From a checkpoint of a small transformer trained on Wikipedia: MLP 512 GELU.
Each number is 128 + 32 x the weight over its row's rms, rounded and kept within 0 to 255. Layers, rows and columns count from 0. Numbers have three digits each. The size before them is the row's rms in percent of the matrix's.

# layer 8 MLP up, 512x128, rms 0.26, rows 398-504, columns 0-63
114:110106136105134088116181096156084182073080137123148110170100153141087113162095133122106111127108143112152155122118136127184096100168101121102237158158134144093123173154162181085114102156156139
093:148151107069110148072185068111168176147143108136155123137158121098100159190167126140097134072125168140140178138162036131134153123106103161162130121171090125098126116163131164185132143116103102
103:159056155120063191161169097113124160116137082153166169092069140158143160112145144129095175143135125087141149084165141132139076125171121099075134082156140161102068133099104135184148142211160100
099:141122136119118129099139091110125094117152125143156094189133103203164115140133141083148144096161109121225112087142097156150127056077128132152135149110188134151128142093161092175102123110110136
099:134144108149137095147136186112140147160178117164147130149086106141116174136153117159111162122193137188052105114121143122088139113144140129116064142100166081132143092102188132112146176106127215
103:108087109163087140123050154092112159145149102075195119135132128113094096108130137110162198112090120078120126116147093089112130106082134129110064144104114145122088147161171088101075139122123106
106:068197134059149113143146163073138136082131097105173104114093143108137215130123116126076095112162126116143150172057157098101123107126138108163101103125147105176199180119146117108149154129140212
102:106115126170149170061125090097108108137158092066120126118126084164136110084102099102184118083115065142112124090104149123058107072137109104106115167137204156146148152080179165195153097177092167
108:129117093122144077117145117117130112135121154096092114090175145140137139153163125125190102136095146123156205109150195079061172098148103153176153168102074136107127111143111101140161163104124147
097:095191144064139170113131169160112152124158116169116163159087073129147143166164123140116089163147115098117109066132105135167163144165160133164143102124178116116076142088183096104174101150101105
097:126122137194093158105174093095099088114134122113141089119144113066120176146115066125102095164133111102141149115176161117113150130111121150173175172150072128175131125129113065129122068109125137
101:109119099076069119188120133133148166064111105112159163103109135155078130081118194097183190103096136137188178134083107110081080100124125107112121126092158142183160134078144148120102121139143110
100:148142081115098121123035158122147117133081075187141125183100090165140142178131130122106122161086110055127150134145136135062128212124132191153106064080128164137103127108149104099174106109128143
098:074111075159107068149191146073133131141142100128079121175104199124144120101085139135146112145148129148095124160153137167116116093108096145158124106083103125148145147111112151058146137109113155
109:039133092114094154122058107121116149143174141141075164156141096165054115029131101126102127149120135148167169102125091124133043060116075088143082131104146184171154133161130117135123072139134166
094:171120123111141127092122124151137159156115140093167136074115145150109138113154139052073123131159177139133186130168146138070094098157086090094102128062157127169137122128142143145174149066139115
090:093169130132154149118172167138102185156121105121107151120118177235138145150102132144131177104170133140123185120144116145176122109130069077124172147114127198151089112146092068113095144125156145
093:142115080204147115153144107124156084129157140071121161128097183152157135203092067138113145147151093125121122119108110100111159189097129140168119183114068098193137127115147085128165062106107108
101:166160100124090136134201159123140078095149118133156157145159097156159107137164064064193105145186136124111124073092111119113131143146104156199131128136101145106152131130184099137110150123121111
103:116154107130158113145186088108141082130154112204108178096184121105164154035166145103113177161103126119170154111125182142089177116163140136120101137108179194157173162164115134095191155147159133
098:150092178127101145180158194098131095150192090079135141135152140055157184126162186105099157146101142141165134124158151169114129119117170032142142115138117119132184182140129152160135093112107180
098:112180118156166154175194086137121139168161157171167121084105090158106154068165155162122160123128151149118145202092115148141195071111129118143160179155115127113108184138072164076117153093101135
108:117112152092103111165139104128190123110111174070102175114136134125153158140128147073138135172091108217155119128130129132196080111140093187148089102137193181102058162113122128131081129122064111
097:104099195132160157111140124152050106138135112098163085106041165132110158194142152130140134134114153093150102150148089158168156074133166089108116114175141114147178133146170065134118122139101121
097:128152153150106132143147113067103141151193088096111132138130131073114159101157111141108102161100103143150147126134161097153076143155162063078120155127093088093122129128191163143126161064142181
105:103114123141069121121131163140088150103153139093133131144167125110170158126115103152125173118114172226140108106100138070132108104189084108142066097121145133161142171177179093101095148121137110
095:182120166113123170082124138075128116178163148133098143106102101139105224144132146087153096128123137122112095161161119084108121133139087111092127119103130149174125108103076109116211130096134071
091:096068035061176142154135085146125118128145110144142151140189111126166137141150170140151125125127147125138160138194200111111132117145113163132121125132077137113073100109130096142157157146137174
095:129100137075149101140127112148086167148105121130072188109076109149153124168135137130019171139085155093145146118130163167139142121185078160131145140120148169112093102094157134037150133138117126
109:103100138160110121127165144139127150134121180168188151142143120105118096121142111135146161170113126134127129114150106154135177119125111102122108149118139148101191164115170100055123121105134135
099:141121184119110066137137103120157117080107127190159180201148082159069175152163150132133147156164145130049165099093110098142200038099129161114149115114062101054121132154167114170105154198150164
095:153121084170180094117119125147176105132117092140143129113084134119128101083111152172090083154124195184144141153115199135117119153130118132144174157082137160095146129075101088133104157118173193
089:145210128160134095096102174095108131147106098148122134164196214135128136156198120164125111106125135111130151063096118077087153180170169074132118092130132136114145122117102170113105175089121090
103:135085097072106139169150094144075088130166127146103137122115100111154173160119082109146165099076117171166128111148135186187096143205126120124104144132128158096147112226107144128116119104143157
095:175163090133108134138077105161126135136172213102221101109153079120078150144083151131117123099121178082202183140100154171131138142126179091095087169134110103059119122133185127135149139104100117
108:160132093079124168138179171139129134085115112105079128132145133113160130112089114120106103160150178098061158121127121152141181112117095120178155087100126086091121125200153063221194117139171130
110:161104116140093098103118157120155138044101127113130146131075180096167130097167147168074112172104085157113083156145140113163143114132120125136131139103133130144143173131108091108120105118098133
100:133077098067139159063173112160154105128125151137126172135111099138126084102163178122121136117121094086111120148080094109108169102117159111127133135147169150126169137189143138172104067114111089
102:152124112158126163160152133104093117061093077118092123102085164142130133117160109129081152165014092088061108033097125114095135105114136145119117081103154121096065079178168157131126137111070105
100:122091152115117128076155184152128141141112114132144106138108105107103140132121143140093169121166130184153148116083151120172159160102050123129085158121081092106092116133085142099106092061149160
116:177100119161143133235134121170131104148152156079121150188113142090106130213165099145119148129090146124100151219070190061116143127100136122160143139141080080194117104106163134167136122088167157
111:130109152121080148088101067132133119149154126192131116139158137150097127166158172037161076139157126117132171138179067173156156130192154114134168110129127218142150146120118085102097183089106175
106:125089163100084115106135109084140135114149168125142149131103087161106083203097211095127122068154112138152126102157126082096126218119104116134149118145108161088152147122164122190181159110170206
091:120097137146097081139070144151168120182107138090171141115156080099146061148126142140148136088114115080158136094085091125138105135156157168122112168108083193159106144124117061157183014146175191
098:144155138097138075094150115134081118123074113125121117110101120187155109127072096134161189119123158117134170143127169099121088114165148100119120108150078122133169133138115128151124133174122190
099:176114137123192122103154149125127087087094115103109141147105105108155080142139120136111107132159174132158188205161167065110155093102125131131147141112156166164151124106145143158169122111146136
098:171092119142142143106118152160105083117127159132094179106148139158148133116099132136160167147145141064136157134130092135148139123087144071173156148139101127147161102160172119083161132123163115
095:131113123168216095140127150171124162063181088186158145149119135153084164163133062173106134110108119126099177120122170124127137130098130127170170154085144147064150146104142112154160158125102123
089:174112162067150160092093135085128092126149124137098151103167167181104144159125132127139143131165083133152133125168110108161102128148108095198098165116131158168097097122154139099123090103184113
093:143112138091091117117128080119209208151130104172102092134127124123123151171122135134143147144161175094084090146123122088100124105174085115107167116096125171112172157088128134108098124195151169
107:065147091148111198128142152090076163144126137185103095119171121183209101170170130152118108204099107175124120114163174137155069108098101152154129108147163093125143136140106164133121143152117134
111:136154078144151192152118165126120063154191136170158093084094162164144114127130166107106158208157175090104136155137108134091132153112111168102131160132153175137118154071119167160106072167079149
099:080095144105119154175098110079116110165103158218131164129133100083103132078117126132124087111172160102144141096153133061113201159126193101105172162138133192150108156116080114164139103092064066
104:100104124140084105077117130088085153096086178184142159111106148111189115142156161081075180104153131107135092129144083127113120110087041159156147152130140154095134176170115182138155107137179151
100:095162113106151138112170140128071067134135110216169136147205152131119147154102107107102070151120102166125133119155146164115198172147142160171126120129189163082122154098137107166136135128122109
102:120113161111134124189112087119065144198143141143112111154158143113155146145106078070125144112067106117089084112139124162114147149120161157129140153132146050140114106120146132077067146088147183
101:150106044120152127115171164110119152163132100156104119118029178171162041111091157122122164164118082158047157157116139170187141097092112153162147179166133111147142092125153179147068110151109148
109:142106147161114118151142150045145119083133117108133160158111115162213167144131118101125136166121123133140086081143202129134162098144071163161117127158064147116122223092150150108159116099105175
094:117147143132088115145127187140171167143151106178044124114086101110166146153095124098191165076071157180135105096143156104145150125119122107095155130163062106101110139171143126107155114151103106
095:148079092158129109129164105125130141143064145095118153109138128121146078153123146091115150103084159136125109175091221125107153118105092124168110068105142059119168139119112058147135108109122142
103:168176161071117198197111103165118097090138116099119184153131083135079199109077078172092199118159126104083120142104105115191123141170198105067099160090114112137150144198128148132126084141143149
100:136075122133153095141186093182175109116148102122156140057112118109080125154175092130093104087102180152109105161121109163109115070080109103094120144136105129109146107164126141168112083113148126
093:115107099146128141147143095046132147114153150081102126097152164129134064161151142080121104086123109167111127122095113144146078120118119106142211152121073055165152118096115113080135084141134132
110:054090090102135117147086115126154142167188139138134144088157189125126100118163160137136181190145155121131119084113131227120112119125056107118180187087100153130117152220077114155112087157150126
097:204147121155148136161140083117167143165150141106079193087104129117109123156154098087116143093131157057114152146120152118132122142154052137154111118143158219152084150147144090115128149152075097
092:126151114094104117184084149183085154151119119091156164152106086159089142143147124148124110108124093151124105178106115193152129182163101094043105122156145171113138071083165216102121129079148109
115:109102095177158176093152168057131101082093118115130147201141109136146158129156162149088114191131134129118093127114134172156205175136170095135098069125156141166138159150140141165141083128146105
107:136076127128149162153140152077165103155120165160131086172117120133134135222126114076176119201195112072100154121118133149126157085099191126108095128094129080143092121170109106099095115172124109
095:168076179132154127142166112146125146147162095086096085187116150118178140176137123081110140134129187096136135143077130124113161137149097153133134176051139140079138151116128117096073092103129099
099:161105143130128166150117093136130100117102106147170112136125138132172113146108084149117138186148133127065079109126167130169113139116130166173113112095145082210109118108134086100141128110102178
104:152106106097060114131143104125096133106099168158174085142115152137073134124186129101090176133113160118132084124132051101139136105104086127088160095101076141126110097135085100190115112166143140
093:097092104155145173148166057143167071131145160127082127113140063171101169118090150178183129085110189129164100134082113127132213117175110185181115131138160161080094174089140158139126129149187148
089:101133099107137128169138141120129165135124142214115114198125109120156118141215106130144156206129105097111148093138124136138149130118162091144130091120139136114154131150099144064145185171150137
103:118164129202081188130131112150115100179066113118101112128114130136116160138109098099140112138142134150147104090127149099125134100187180129165060105107039102138122134149203172158124105112077156
100:135097121108059082121127182102093153183163090159132120151046106143102146207105141098111081115138147129149224149130131130109195106189148084115124160096137125127164140134172097078096133090105139
095:149152156164129141119134132116081099052126110189156139115164120146131108164085089061122144116125158116085142110102143166026171191177101146119129102116131078163120162168158172113142094112155138
109:119105114140114101133098162128159122150124148146096127127106195109076151166144125153131137123134166144124058146119126097141102103151134090158141191143169068116142152170082137157139119164142132
108:149105106199090178144118153115114186131164097106102124074156141202083099106218136149168170120152099112117116138139099160142072116109150130142143144095182170133127119121125164115129151115114177
099:119142122111161142129175128172114140058165137139206100100120155149145147177158185106113152114152123144111102129190120115080061165155159122133055186075144095144099111111135148131125139136142136
106:171135127100165095179111157165188144155063121112147165154135150111101111148163130095095097089114169130118159023103174075106146138133123093137148153135121134123160148122124078173185088160129079
091:109144109125140103103096127223112142177110170108138148094141098148127171104165088125132119127153159099097186166060021098113142104110128114202098159096120083110140176190174158122123138160131133
101:131167100142106088086191174111150073129107112212178102124109071188128169127194091156147147129089115168152121156130134122129127115132168103121143094156108125137103138080104081160125157115094093
093:135107114102069124129156131124072127141151158151167112145145127138166108165202117092102108103125147119165088137109117078143067119102175098086164146070077075123081113138125205117130169197098110
100:091170112147090134157092111133090190096089178143160124087113065165121087169157110104137131120102145119215181155117141088092137123136165122101100083085133106141117139104182174134158163161118138
096:161118119103107106090131171102180154148141168127100147120113129113103153151125139120094112138121105102151158132108138097175151055125101163105124160138073162106118139120175130125165161111114112
092:094127112089175075132138162175116122160133155079156144132185105092102120135112125162125169124131136140072099092135156073173152097152133144143062136111191113156109078144110166153156089103123095
095:138127128117086092121168045123146117105156139109146139184153115089137165180138113173128146136142151083115080105097090118135110129205109100140108120154169181146171125164120106125119154169124105
103:121101147070116127121164067173064180058097185061135153086139165164143102150129124046148109116141149090215144126112109128161116159161128142198104137111169076119119114109134123090171123129142114
088:167159167185173080129112176083098146124118109141114112068105105146070169137170140156124122128089151109105152113166154174138145180164097089158107150073084135146156148067103141107153198178158107
099:103123096118085089152175102089126061148141129128123148068161130140092132119126171178142173121165131086078131090110103177189147110114093141118184091113167146131155169140201111152187160092090150
106:129108034038135180167160150102103129161118149142171076162151077100156123188183119127119071098172172119136110147110109091177094081197125121115136123148134123171125137186161161140114146173180146
105:113124148123101136129140102121185129120142117071153142106131140137163091122070115095103214120107182132147182146119146108134101085166108160080200163097166194029136164139129190115073116127142078
109:148143171170101176134119143098149142113178098126130166152081190136100145169135098088105145148130062143061114146089123095060084150150070161120122114161167094170103092130173125126090172137112160
104:170079115103148104118077128173104133150051129121133169132134172106141141158149108142116116090135172154160125132113041084159129107165131155140120103152116098184111153156157153151119141158069155
106:084117153109107128108083098154189110079133133073164127171165158141119074166104077122174162155071125172069106114159189142163076074114184102125162083151143130146116164190122109151118105068126184
119:145143144123159105106094128090071160116120120095164123165155109152076122113118124113163195100158146128082071123177111151170166070151179110138133063109093126145111116088093066146098160185102087
104:146140152065121072158121069129178118073116119216075126142110146117072097110160110111108097210139116122109108120145123189080101109078123161082134086134126114110122126120160168194086146128074112
106:125133100200161083124148128184124115147098141123098111112207177116066138147127066088149141169114108108090153109127166096061085122102072140099066161093119148072113150115116151125122116132164112
098:147159106169110162060147101097158156132122134100101148103118080125126139115160084168156097124092156144069114134090094098096166164091070146117107113096148113057115143114085128178099141211092167
100:089163121123159149170107123192065132102206137138145142155110119169181129181131161137111209137084146100134163120111128090089172147148138164152140083110176082124147079119137145147071085163109140
094:161083118135147097128148148093151144139141110151174185108118190131070206200184136105150202093135118129120199132138129172130134100150097112177124102138133194145040123101145150144078148152112128
100:113085193092143224125122123129091168139147138114077159143118078171124119125078114089146170123110177134131077172100134172114165101144123152147148144100153122136120117122078167102113124086149134
114:143167154189168118138127090163105181135093173196197157085104168158111101142158134135052123140136141137183118056117174098136172060105148070146126142115110111131127136116167074104138168167107082
102:193149093164146173131169080146117119089124093105170115132174086152147216147102097135112210133180152156131124153113157143143098134155156108115166128103090108122103143133162160199165180125137153
089:143142085145082171127131161104083121126100122088081108120129173127098153128116067145097124147138104075149098160129134086138101102155124161098145154155167107147143160043076136156096063122075171
090:106143133161193155138097080133094119137119150086147134138064136108171148100156169135102091118106099225079132141114182093195136180114108103184146107115089119168129099136161160070145131148134171
101:121213129141106189105162170111133116193137126154131170140113102145110216107077125071148196089124145087143154140140072104164112131094151099109128158144090153102154074117094133136092064115120166
# layer 8 MLP down (transposed), 512x128, rms 0.266, rows 398-504, columns 0-63
106:136105120106148101150153090111150110128090080099087149177141149161166153136198098158109121103073175120074164092068122095131090146141089088101166160124132210128129121113104153054139115164095155
094:128135134206059160145122195203131166116112215154180134136168148149170109120093146128132181095132144145102164103092155168135115167131103059107139139105145105225113161124071122144128123085133162
092:158086226183171108096135143112178151079094139101142148176159066106075089159102103163160150124137107145123146134121145107129150129159056165189134091090103093141123142133148154163154108169135134
091:088112172153126113097059133162130119145108082141047164131131105072099113043149114149117165125087128084129104171131142102115095199127103098123109119173077127114108112136108141098147145127106099
124:121145153114137142155150121135117138117100160113084216101132126077137114077133146140137144154082117114154174132180138131087114215123103139109175076089107147119116133147083139109091139174131149
111:150137120090193092115166102116063141079085177162095129085132125129159194123103115097153087104134121141103165096078167155084101148125155131078162142177150137135137135077099115155170111159161116
106:135114125126087166140156156181151168115105144194141091166163118096109116060091131120087143139159174200105146145192160145130144166122101099126110106121126087124162175120138072119144123129143091
094:142125096088099108171089119118053126084117105112121130155126113090116143187150148195108125134144138144140081161089127130117117123082094140114131112152071158074155179118140107186136153204124072
121:109144132125100138085174106167123127096163191150125125152149073119156149089185115123064168125113101128116176115144140083142125145167094065159170110068130139113100128144133085121085177130129128
091:184109089162111086112077133109134112131101146084140083140136115139054103144112091094175151151137159163152176198120117108103161077113120147151160168095105135206122148137116156107139168128185171
091:136121134156126128177180132089135108089132116127076130158106124106081130099197125135152108197115084126109148121101104120109166157071138136136126100079137132122104090101138090151107186162087168
093:152110141095105104145091142166140144153127121136099172170063168144104096160128127143134149128090070089150111099088097188131110102109170159166109079225172094115092153137078126101131101088095141
110:132062140102129148147122110176153140126181106111135101130139111139113167157167089108106119092131109147076134104096204149110145129091191106094212147139125150153118081159122137103097141097119155
098:156106159125090139124098129122169091096125120138119186143125059128132109118133134115150193084096161124155173109137174140144052130161161155088072150134179169164142147124110162090134070109098076
117:103140118047101096173075116140102164152145124146055137171160083145115158139104135114176171063151112165117057094142149213156071132147116131075108115150137152173136147083133127072114068099147132
093:065165093189158129144090139122117151105170106138091135115115119139143059083073117126151170119076114101211107133143074104164092123061183148136092137169099082111140133146123118068177153179151127
105:134099131107147128115144071159088093116089110133104098090145122089168129103165114105136172110120183125160076200142140113120106085119181112210154154164186108114175159102131114163133128108176174
101:133150175123118160084181173136169120149130185092148177171113223184090085160089100132135131148109115133121112169108183146150124157095149164115121088111115075090117109157100067131156097113093086
097:187103125113109141165110118101138109146177141149122137148119166131146103146092146107146168141191085134119100135120123140105153125133193099161139104184075147088125088151106082162087177116127097
106:132162124126162121222129178154107129156174116146176178086153112088116166066092112181182138167118106101145146149133144073134173124128146117172122152166172131109136135134090125130113057140151059
114:138114090112130147177171124103199083136077136152092139156151125098133143110130091144124109121075166116123087164140155106073103099112085137137126085175085057184201091133124152096207125140071195
097:107155131101170151143169124088142107166146197197123153167149126108183183090124171155075122192149137078085112124102149129146126147101132144154127111120166106138139177127111071149124118138111143
107:131077085093137164127131118152166133075146139072152164127083121073114171138124078096092137154092157091139108113168095130110026113108124149111135090147171119161129164193137102070182138155064109
092:124169132136168098160088102148138140091127133184155149145151107176112174168091126135134137171161168159160098158056085091174191152139170153173119099121176149156125120091161162133159133130161118
106:200136134140163119089105140124191077126151127159166093118144094112182129160092130149145146144153085076157111135128115082084182152099136165099127142151129134119106069103105118074128148113156063
119:101083109141070084141129191134156110146128108140119114097141084122151112120138119168140169107149169114086130095143195111136097099166116122112114094183128160163098103126240113116100159175161113
093:115080136064130118108076135159113108140112171056104129092093129153124077099172101115143138137124058156132119120065140110153134068131133131134161162160193135076153118143109083085052177119155160
094:123119159154151103114144111111135124140151144154129104132078110078095072141094113144145192118125102108197134155117069114090160102140119124137021120208132080140131108060129126065098140133146167
101:192110119128078133075154125161141111115207106127114114152136113184110129143153149067178074129167137135139124144081070076137134137114132041152133127132077117108102114135130150090117107148096118
125:099161104137114111118129138084097114137137167185146151135103188143161078076113049072116104136111143106122128128148118170183152131143117155127038108118138083125153160194123135128151034128151106
094:133195106105127125147177115136157158140132076133140117136089089080146077144120098154109195157095138117169087164158132095137115067128086125093136101181136085124117120111092084116154113153168094
095:075132138117129133108161128174150138084146087157048177162087113100119143189169087087080056106148111110136095106139110121142108148109080131117154164131081077083170144172120168120118199111155143
086:139094127133127126165150153139126126148114145129081190068135121106140095100096117148178154124180153127159097146162148105131095119105092126170081176105167142141186116109155109158165110184123197
105:112090151163153169125137126119124138134178097082169139163126108148154133128105167155187145124091168102186148182192200079169122149155123109094162191082144102070138121158117165086148079126104106
090:117120140170196132131118150187147124129130101145104081072131112123133105099114117156146123157089098148154120168134182124160153178148119129140216047152172138094106169126112155172094070142085065
109:124089132060148150143110145150169105129150084104130131157139182095066112129089134147095074088093129092095167151168117172167121100182107093163173094181117132121116107149122026080158134093108085
093:137080161120146092105144122096117121103132101156126106099121141101126120105095162172092114176121106134000112205108150126111140172114162117107103121153139115173155106076142123168137123151156128
092:143090144123121136191140087122110126195107130086086098126139104109125141088126113156160129077132132087181134126151167141096096122125114110132085119137068174163138167062134131066155163152146101
096:109138146163142152133134125144159170155178108050095137180157104094118128107081120110156121134197112135203098163210151126121130105130061154163080112131119169137116098170064131131157118156171120
107:121092108163120187153137128098114167121104078083094129151147085094134109065180131116118098129084120108124169140122191128135119160124134147206126146117135120152164137156098115113117085149092165
105:165118160123178115173049138149126120124078123125164138141136142137123054183147109135121126136121114134138190172136188091084134137128135192162061147154134152134146110148158136106089135047178176
107:101161175128081158061086141105117143165182126127125123183096091115186134169132141140135159113094155106112102125078099099196152122094146184099142116126133100110101137140165097106140176136059123
112:117110123161155144137132101090126112143155125075114133118099108135132076119129203219107096102106089139181140067160036148121160133126117067128105102104128154102073139115142110124144144021176135
098:181078138120149131133150076127124165158115080104123148131134137166134140103141152151123174122113095177138155167169165161140115098090086088155093109117143090097123144102114212115150199107130104
107:164106149133142125119127137133125142121153143172147146100055123124146105109113105127152144124138103098103162147059070148167105104129065133156135203168161078106142100146111142143174209058160124
096:077170110161086142146154111102097187146190088140154132094188183132111150170138076110091189118084096127106112107133084169147116149138156136116091079123131164132087121179102137116096147133166146
101:103096107159111095162084166131163130165158097118112070090136110095125140182123164121110114154072138180184130107131090161143126118135133105128091151105233114105140156096101134134083083217069109
087:143166183095133111146105119076114143169110132130098163159147139137167115125109212084139113072108115096098048101107114143144162126095149114121114160076178132105189139123132081062165106107150134
090:078126112171134182155154160188139164136144100153145126081109120100141125099102163114114065119161127118180161104089097129161146121093135168124140110150138139118163197133061108168125196166090142
099:109151144103151125089115158099110136137156170113138091135173149110130142122080131202105146161152085091152145171099125134145111120107181146124096124125105124136086077096149071144143160126126097
112:112077090102147127131154097158194124133088124169073126128144128131124127089101138118151132123088101141137176094145161179078105080087099178156048116156156130091175099082161105134171191144131087
101:126179112168140137104140122092154145144135127107127099113182160037177156131168130111106134134126102127116077094147175183156115143166159102100063147165190081161128128179137110077114114145177087
108:156190130083145123093082117061177071090131124142111139083120117160147138114111123157163231117079058139129115173132138128129045079147060201138122159125154101153152102156103145073111155144139134
095:126139144082141120090170106177136094167055103075091163126099198095121153132064149107108119167119136140063133097115151141112126063216116123065146124172126127157181148127143158141111125128136144
089:130138116083111181152161122150107126088076175116133125163104187130140172146130173073041103091171102156139108110081089160141097115182149186184145105064162125133121122130078125082169088137164138
099:113179097094086118088111134134146130116150142078129135147185153148113106130163108131142122166207203128112093146096075148103105091154113177138090127163082118169103134106211079120134157140098077
105:130171125123084084132042161114093160149109098093120146169112197145139156107149169142148089094162118148117117057149139159145110146111100125117096101141065091158097129137143174134118180104130163
103:132141157152100162129089160057121176149192084132165127123080088169182106127137145113161144085124071157148092157156209147145132098118132111124114085176087116096193150103157202104118142095104129
088:121087084150173115126109127135131161136086135112180137061113138114110129138186187166130116154166179121207128127107102077112173049147113142126085164068136096104155119104125133130107133083161128
090:098153135119085140147128093062172152150177088122140106122163126148114104116119081148138052133134173111183151126120075094093145091117097133133132152148049129162126165131165160128133141152126195
094:164137119070155142119166098150151074126139140174126169142134143123143152145122146149113129116195133100046184121080111126146137140095154118087105097118096166132210155121089173105165100157103103
099:125161154123111099104122084141200145129158096118117146098055119139139175114148141133090091107098136081086160142120183165121070137113082145090128119141128135137154065137192111134152115096097091
094:145100154135129178160133194141146125163103057121129152112122165130120148150154110157095098131117190115131142140162117133194115143145081174167108096136147212143115161131177125173131109102186066
109:130085140143131130149152105093089131138199153133161147135107130104086119142148119204107146091114174119074146119173102187119069156113095170113076106113150191075177091100092089134103139090122147
088:058098154118132149084105123113109071101094123210126092147148108144148100117124131168112100152083114157121148095134127115129124099105125163084180154097171058125107185061155166117141169078118145
096:123147144100131091143076120108101124128100070153144099128163078165139140141112119190121127094112132123133131187087089103166100166126089177111109083162122099095113133110129155094138108062139091
127:157135062183084017080147161154124121141121113109153112172168088083168139153158139134143127115142170146065046147119105117193152164098145142139112115146114159151104154111134160134097055120092106
103:148106171156095084108127138149145052159112087068184152084137096150185118133133139156128137125148113190158110152143135124131140123152120104100114120128164157136123125080136150098150145147139051
106:145172105127116115065101145113182165133129172125198184109144129126142110080116150185132140161188080157062107128133126143141110152117190178125093120174121088157160173175156184134206126155142159
096:133163149149088153134158158125079169110132131160103122143121149097107118129167111062146100092090192156145156132127087163136202151113148120071142150095087177073113119147127147205171104139116131
103:125113135133108123140184105078160134133120098092166093053166156097126180125124123159118112130142120176201147123118197075088141181098088179050185157100156155155136110106143136086135155178101084
097:090115158138092122161147161161113171098109106169147152138150149111111116066153132123088082124164151118063134143090126123099180148152131127154083079088132079117174132119119121133129138100165128
090:159156167105130068142104124150167165167151152075138128145109115118128139109074175162196100114162138123107149185138171116110077163103073127092145126144121097160122162088178103165120104112133101
117:122067192104146139104130145141210130166104107122148143132121156146146192119143125161122090158113098159059091107138161117122098110098120114183137086110109056160078134118104077181163123135174111
114:145128149125056132155096150122086123175089120147098151120150158127146159154098076149149113063134148111145169122162079101147186129082169084132148156112064160191157158150085104177140178106099121
097:117166143132135154122149120147126127179099168074072152175111160153172141117149096179128147116165116090207115122126095125211078147152135135140137182134159089160157127109157162149120109141075125
097:113121147078143112111099067056077082133111113114101073140165123112115128067118137093137111098138113089141171116067163123154099135096113091118154138094095101136184164066119169070095172123170121
099:095193101159131088157141127160143128110091164112174158205146105195115139175142093113135146071182159126178115062127131122153140093156135094129095101087154092100097125158151183141135140160113163
099:074171107128141124211150056131151170144135080213190114157159162156076132134148127144090144143184108093142169145107067110111145143121131141042123145098159178153057128130084128139120161118089127
100:161129139120125134051114158104151076086172094123156104138115132151104120071124090132058124137197095127137058125133101194106113092145126085117129190120119134154125121135173131105155110135078100
097:178116108163074135178106099044121097104149082131177136125136112126080050130112133121126154087111116094152087115165199171120124126199145134087171095174159108112120096119098089119150126116138145
099:162086115099129160118150110133078162123156156104102112159148089113088132065123116138142056076169131080139210111157115141110173101143112124111171139145038173131127136125121119215164121092137135
090:090113132154162173128134112173081129063157145124045110113139096076108152106090152090129122156107120149137106122209121099110201153110094122098084112119093193148156151176152146159182110150064141
095:182144077066133159105153111159157145112129110138088116127131116171116140140155194145120155130081097119094114119105181170153136129111133127189137144131082144119099164105158144096086125131154050
105:119121102139119117143082125181124191142080152155139100193124100102105126117142115093140159060124119087174033142162123091107111142127076076132125168104150120154113136107100079145116095132175137
094:216120113119145145100084139086133086088123123136069152191087148183183160116107145054165111129077090099147098138141131155118135199069128099134153145146129103120100174192167108080124101112166098
094:102157192131133141153115197126171144155133130150086080149115156195065180124094118107134143088100071126139140160146126217096116102143087105119162149133097168120114125120093080151134071120184097
089:113115093104152135122158156098139094135127128154110138118165105110158197121116135133118111084134197137214086170110203092157159129095117143103152141125151048130184112192081090090131090168131116
089:074127063092133084140130144124118120115179141082121140124134092139152104149086148106093114085178121155139177048088193120163138116143123085124074133146107149118131187109065164199092150150138062
108:090086110076160127111114146157050066143102060159128100138124132093129087115153110099129134118135144134104152142101087120086115134168156052145167116135060132154092151175069129091127126165194098
110:129190149111092155165179132110160169118183165101118059144097134134084147139150133186131075161084185125147159048092168118138104108126115113139056129094125118106157095069149131107139126148205174
096:134109087144125113165123130133089162118166111130152072081145132153090178146132149179139095118168155134143166134160104153073121112147138103144049076108088157140106141065092111157212141117109133
114:140110103118100143158170115079115161120169170088085143099128159138127139126118131096087132154199118128076152124171069122144182126100131162105107097167191085057089054155105110126155108090089141
105:143123133124179167109116158175114084152083172149094114166148145159129152125240160191131110094145132082109130124163117152131193126104175163163141130167086137122122114156183157180105139160099147
097:103147159164126149143067148143132147130131176139162125125158145130131137112115077118117077092136135120069117107102163142077125125116096070118123107085179100133170185120130140153096095177112134
106:158140177125108101160108178108151105163091092152121069110085114173130073182158136097166088142088083096162136100088157122079099155024088130115095145148116127122104110060166161077178136076112108
098:176173129168141149070117107138079102196119143177148128125108072150106130094117140124112116118091107094195096138096156149120126180169179146154131108138133104151101102118094130118140116165051115
093:136108105175124062172121132111157162170154110191072142140130117148078136131134111160160097144103127042154123124096156180162117140084131121097091083132112167108176109038172129146186102112073103
105:145179143152192145136073084116153105137158109100095126074102088100173125151104126164147135125072127112092101142114121158131097082098114189137099079126135149086117071090123157116078163159136164
090:108131153156158084100095182120110185114136172117125107145142089104150137116161108166049122144129130081137165140085079092142204150091129131112127099124130099119151052149157118117107046088125134
098:120160156161109124117079162091120080115143116182161114212081125047132175135157145168119122110095164132089137112138158147112131141129131105138069132086098121152118113137206170137159118151159143
094:170084112139114071112139097111113102076070134100136169094154140141150114121105172104114138129123113087198134081153115130112115148111144121112144143154175124159143195157160123140121127131187097
116:099186146109102142159085104124128151066074175153143148147110146168130071107115101149130096093092071089143182171126134122137122128136139140159127117073157112183096114138085067188201149123095103
096:132121158069150068122137111140136154122187091062089111091152081143178143160148137205114124105152154119117085171198091109068170118114145136106141168155060107180152158108124112125145124124142098
103:080104127175122110074084056133082133136147202097110161057188143085140101145122122104185116126133101179170152111135077114119189094104151134171124094129117147145072121124124117054124154151114083
094:112075185154148077114135142109126121118084080133150095113104087129206126119121161121123100133092107122126065132164170083113059155161116199112116117143142137148088126151163127102110098156148150
111:097071123087139119134092129139107158123137087081104079165135140157157071119090171181141044116108172063177093133103131079131096137178091162149146144152149134149123122095053165081108118145142129